config.yaml
n_head: 5
rope_base: 10000.0
qk_norm: false
extras: ["capped logits"]
init: "normal"
init_std_o: 0.00237
lr_mult_o: 1.1
beta1: 0.95
lr_head: 0.0133
warmup_steps: 200
decay_shape: "square"
seq_len: 256
doc_mask: false
Each number is 200 + 30 x the weight over the matrix's rms, rounded and kept within 0 to 999. Layers, rows and columns count from 0.

# down: layer 3 MLP down (transposed), 1280x320, rms 0.107, rows 1260-1279, columns 128-191
# up: layer 3 MLP up, 1280x320, rms 0.124, rows 1261-1279, columns 128-191
down1260,197,141,180,209,213,221,211,193,209,206,230,168,173,228,192,215,236,199,206,218,182,223,183,192,193,265,236,225,141,244,173,238,154,230,166,224,192,197,180,207,204,196,178,242,175,183,180,162,172,198,212,104,179,177,189,193,236,234,210,169,205,210,188,189
up1261,232,184,223,146,156,236,193,223,193,154,172,146,183,179,172,189,162,190,187,227,263,217,172,199,230,188,226,213,194,193,174,198,232,184,193,209,182,191,152,235,185,194,196,208,241,245,226,142,180,167,312,262,181,195,252,175,186,206,191,194,224,142,177,208
down1261,204,284,148,158,143,208,109,211,199,183,195,198,194,220,184,220,224,238,174,233,239,227,237,178,184,171,203,143,167,192,251,165,129,251,207,175,169,250,195,212,191,227,180,247,133,221,244,175,211,254,191,197,211,147,228,174,205,168,186,221,197,224,175,206
up1262,180,161,258,186,198,257,211,227,168,246,158,205,224,205,213,139,163,234,235,160,231,185,192,190,223,250,210,213,184,119,148,194,203,177,192,206,199,194,202,181,233,182,218,181,247,164,192,245,201,201,194,221,237,188,225,154,151,204,216,190,167,217,130,270
down1262,209,197,167,189,216,205,183,218,165,222,149,193,185,202,257,188,173,187,206,155,199,171,202,233,150,182,126,235,177,186,184,201,241,204,228,171,233,149,268,192,197,144,172,144,149,196,178,222,263,215,204,180,181,196,218,231,166,199,208,154,199,200,206,227
up1263,187,185,212,193,260,221,214,202,231,183,181,194,190,244,165,219,202,220,242,185,196,254,210,203,193,189,239,210,208,248,213,247,220,219,271,236,202,218,155,258,266,199,190,245,206,211,157,146,203,183,181,230,197,255,177,232,156,168,185,195,184,205,247,190
down1263,156,239,177,224,179,204,192,211,241,185,240,222,191,266,190,220,209,248,203,220,180,204,253,186,210,178,204,184,147,182,250,149,184,255,202,203,215,195,191,207,146,184,238,138,192,261,218,210,201,258,175,212,216,221,215,194,134,199,205,187,222,187,174,251
up1264,217,215,281,187,257,230,173,199,143,207,230,225,186,184,126,185,137,191,179,203,168,191,188,224,169,194,168,202,201,200,202,268,152,244,201,235,205,99,154,213,234,214,165,212,229,204,227,223,200,167,218,205,213,228,223,208,166,223,176,185,199,193,158,232
down1264,206,167,148,230,218,196,206,206,184,154,215,171,201,156,138,117,220,193,175,185,144,196,236,213,224,217,198,218,178,200,236,212,247,211,216,237,196,171,145,165,190,199,180,192,207,182,238,248,151,215,162,107,187,195,173,168,185,169,195,180,210,223,207,190
up1265,216,149,238,186,247,233,204,213,188,239,225,201,179,223,220,218,221,244,204,186,223,219,205,184,194,177,234,212,229,141,198,189,217,222,229,246,205,234,261,200,225,177,146,193,197,177,196,143,130,206,196,196,200,199,215,210,163,189,208,220,194,223,227,199
down1265,175,210,142,209,257,206,227,216,154,207,182,227,134,249,175,217,179,186,194,201,214,224,217,159,140,193,171,233,251,234,195,235,233,212,212,179,199,269,167,198,189,235,215,193,237,198,177,204,195,169,195,251,219,188,140,230,210,201,212,192,209,155,171,179
up1266,182,259,190,206,225,205,151,162,203,251,226,255,161,178,162,206,182,249,225,147,204,228,195,197,192,192,175,235,188,126,200,225,231,218,213,199,176,223,251,202,131,178,197,197,173,205,190,183,214,221,261,171,242,169,216,196,202,221,230,210,224,207,178,225
down1266,180,183,231,187,255,253,224,244,212,206,182,206,166,115,259,176,191,242,193,214,183,135,190,169,218,214,219,217,223,227,159,225,200,246,149,157,157,177,250,179,209,204,205,181,185,185,269,239,205,196,190,136,154,167,172,201,210,186,255,190,206,205,193,144
up1267,197,184,180,202,190,184,193,229,163,184,208,229,194,217,224,173,235,171,196,197,171,232,227,198,175,181,180,175,219,192,204,261,203,215,217,192,172,177,185,184,173,187,192,175,165,183,237,202,162,195,210,205,218,264,149,191,183,187,211,216,193,210,192,242
down1267,174,167,216,167,169,260,167,220,225,153,187,190,127,241,217,277,188,245,160,153,254,266,219,212,212,180,211,241,189,164,183,217,234,276,196,162,155,181,234,193,183,183,171,180,194,213,198,201,232,216,169,194,251,213,190,227,224,177,248,222,149,232,221,152
up1268,139,226,173,190,212,239,138,288,177,124,244,223,224,214,185,149,230,202,208,143,154,204,183,152,187,122,158,253,212,227,226,222,177,166,239,223,186,204,230,181,172,202,203,176,248,184,221,169,225,218,231,166,219,203,221,223,174,205,197,187,177,167,250,200
down1268,159,188,180,192,201,231,246,215,222,160,158,146,138,203,163,205,242,164,220,226,156,185,227,239,204,172,180,171,244,202,211,221,258,226,133,175,221,181,216,177,210,118,181,206,202,209,216,202,184,230,206,197,172,251,232,215,242,194,199,197,193,186,199,239
up1269,186,203,232,225,202,180,214,167,187,183,189,226,146,210,192,213,184,187,193,266,154,197,203,198,200,212,211,182,205,176,221,194,193,211,188,141,168,224,201,197,234,210,221,239,253,199,196,214,171,224,166,178,211,193,167,203,233,220,201,118,146,279,178,192
down1269,193,163,230,190,223,207,169,244,210,211,197,207,193,238,223,208,198,168,214,173,213,194,247,237,196,169,210,228,174,192,213,215,163,195,207,191,198,191,218,182,211,171,177,185,177,222,176,220,152,157,206,215,189,204,212,225,225,195,189,169,171,191,214,201
up1270,224,230,177,189,258,206,216,218,245,197,217,208,174,162,221,210,208,173,207,181,187,248,222,209,197,210,214,201,158,184,196,210,178,216,190,175,225,252,192,253,188,214,209,171,203,195,177,276,205,180,143,261,248,184,234,182,140,221,210,217,202,220,207,205
down1270,164,177,176,178,151,214,237,205,227,214,237,165,273,165,268,210,180,195,195,165,228,210,182,228,203,212,200,225,161,138,168,218,172,199,177,174,201,205,142,157,227,177,219,164,180,214,143,223,189,224,258,149,210,168,202,210,220,240,151,158,204,196,209,216
up1271,176,219,153,180,230,194,237,215,225,236,137,157,177,188,164,238,172,183,175,171,205,217,206,183,268,205,181,202,238,171,138,116,190,250,209,187,162,223,170,171,207,175,183,211,172,175,190,208,186,263,218,182,234,187,171,190,173,196,282,218,223,217,194,182
down1271,216,190,157,170,223,184,202,202,237,195,211,236,198,191,184,171,215,266,193,181,211,222,229,230,242,212,123,162,218,199,217,179,234,219,190,213,289,220,229,165,179,184,215,230,189,215,125,208,215,218,214,234,181,223,193,213,211,245,205,228,197,208,191,249
up1272,176,242,134,148,204,176,177,182,194,169,267,159,165,207,197,213,182,139,172,214,210,248,196,149,207,155,189,232,204,258,196,178,172,188,202,179,206,198,188,229,218,151,166,176,205,252,201,118,225,196,216,188,199,214,205,205,223,239,177,204,240,208,167,210
down1272,181,193,217,254,203,143,229,140,180,162,198,182,231,172,213,165,172,249,208,193,158,196,201,246,217,197,232,208,183,224,231,222,243,176,157,228,224,236,257,245,189,214,230,241,167,197,197,188,245,192,180,221,225,198,220,243,211,181,208,218,232,220,205,246
up1273,214,164,154,224,186,197,234,185,183,151,150,167,255,145,188,209,179,166,182,148,183,213,248,213,186,166,196,201,232,236,226,222,141,206,209,203,187,152,217,191,245,166,192,265,211,178,210,205,208,261,216,155,164,221,183,187,178,200,229,191,209,153,177,189
down1273,210,221,179,160,182,191,174,251,180,186,182,217,158,209,203,190,163,202,211,172,211,168,182,278,185,168,173,210,172,124,200,207,168,229,143,233,242,197,191,128,200,166,214,203,181,246,155,187,191,192,220,197,229,168,188,210,174,181,200,172,197,254,212,229
up1274,156,160,189,191,217,239,207,204,255,191,221,219,209,173,154,216,216,194,174,222,222,232,202,199,192,207,216,196,189,217,205,200,206,252,193,215,192,208,238,166,212,225,193,198,222,239,168,178,234,216,158,148,191,222,156,192,183,194,241,198,217,217,176,179
down1274,246,242,191,212,208,175,195,227,173,167,236,165,207,210,151,177,132,170,206,257,191,233,259,205,172,172,194,201,178,224,194,148,127,277,216,136,200,216,185,209,225,209,206,222,165,265,182,199,190,198,181,185,195,173,221,194,222,208,224,188,207,217,210,226
up1275,172,196,166,240,209,259,183,158,163,192,218,258,202,150,198,191,201,212,156,286,256,215,192,176,218,213,208,182,191,208,155,219,182,191,217,195,193,186,198,190,187,190,168,212,221,178,239,190,232,159,188,217,139,164,178,198,203,178,182,202,230,191,180,197
down1275,179,139,227,195,179,213,211,182,197,213,224,187,248,207,217,192,215,164,211,138,220,162,267,209,147,213,169,191,167,208,215,231,214,159,212,202,147,160,218,220,217,242,195,204,180,184,198,189,199,216,188,209,237,252,178,161,243,181,217,153,185,182,229,233
up1276,200,191,189,223,197,184,179,188,155,172,193,229,228,134,168,190,203,173,209,176,238,178,257,175,150,183,263,202,207,183,203,155,208,179,178,159,137,202,153,171,168,203,190,161,189,201,189,205,174,220,271,271,204,232,201,214,206,172,210,226,183,216,204,204
down1276,217,271,191,177,142,166,161,130,214,185,201,185,194,160,240,227,224,258,209,216,141,198,179,141,186,202,262,129,221,215,194,188,206,218,204,226,197,175,206,162,178,163,178,232,233,195,190,189,190,260,248,214,200,153,166,228,233,214,241,187,169,127,172,189
up1277,268,195,244,223,179,207,207,177,217,241,214,200,207,218,209,197,257,224,149,198,188,172,250,206,234,208,186,239,249,178,172,208,245,219,140,144,186,212,164,159,167,167,219,240,188,192,182,173,235,244,223,228,207,223,166,202,184,227,201,186,197,238,193,223
down1277,194,200,124,197,188,260,192,209,249,190,219,236,173,240,221,201,170,175,218,190,157,195,236,164,217,210,171,205,180,153,240,175,191,199,206,234,212,190,168,233,179,243,219,204,244,197,203,207,236,149,167,206,235,212,157,178,199,169,178,198,191,241,223,246
up1278,230,184,219,223,274,224,180,158,194,220,183,179,176,207,167,230,233,162,207,128,152,163,193,192,220,180,193,137,180,205,177,165,205,232,186,189,161,171,211,213,223,181,186,185,197,116,165,258,231,172,159,148,189,217,163,196,169,206,237,200,220,213,164,230
down1278,227,231,181,161,193,194,191,257,197,247,212,204,160,202,223,192,186,189,211,159,171,184,182,212,202,175,211,248,212,191,223,232,220,216,139,189,212,197,214,226,207,226,200,175,176,233,266,306,163,172,204,205,203,206,193,249,199,170,160,178,159,216,167,199
up1279,212,171,208,184,196,225,196,157,182,254,233,190,195,182,169,189,240,227,214,222,189,189,177,234,253,217,210,223,162,170,256,178,214,168,202,189,214,213,222,179,161,183,211,183,240,188,143,219,266,280,225,242,241,272,164,212,199,238,158,177,155,172,208,205
down1279,187,242,208,190,142,178,217,220,237,202,193,218,198,195,221,225,182,190,302,186,240,182,174,215,171,198,219,208,194,214,159,187,105,220,230,201,185,178,197,146,156,216,192,174,201,191,234,149,231,188,198,184,167,206,165,187,217,199,159,243,244,175,203,234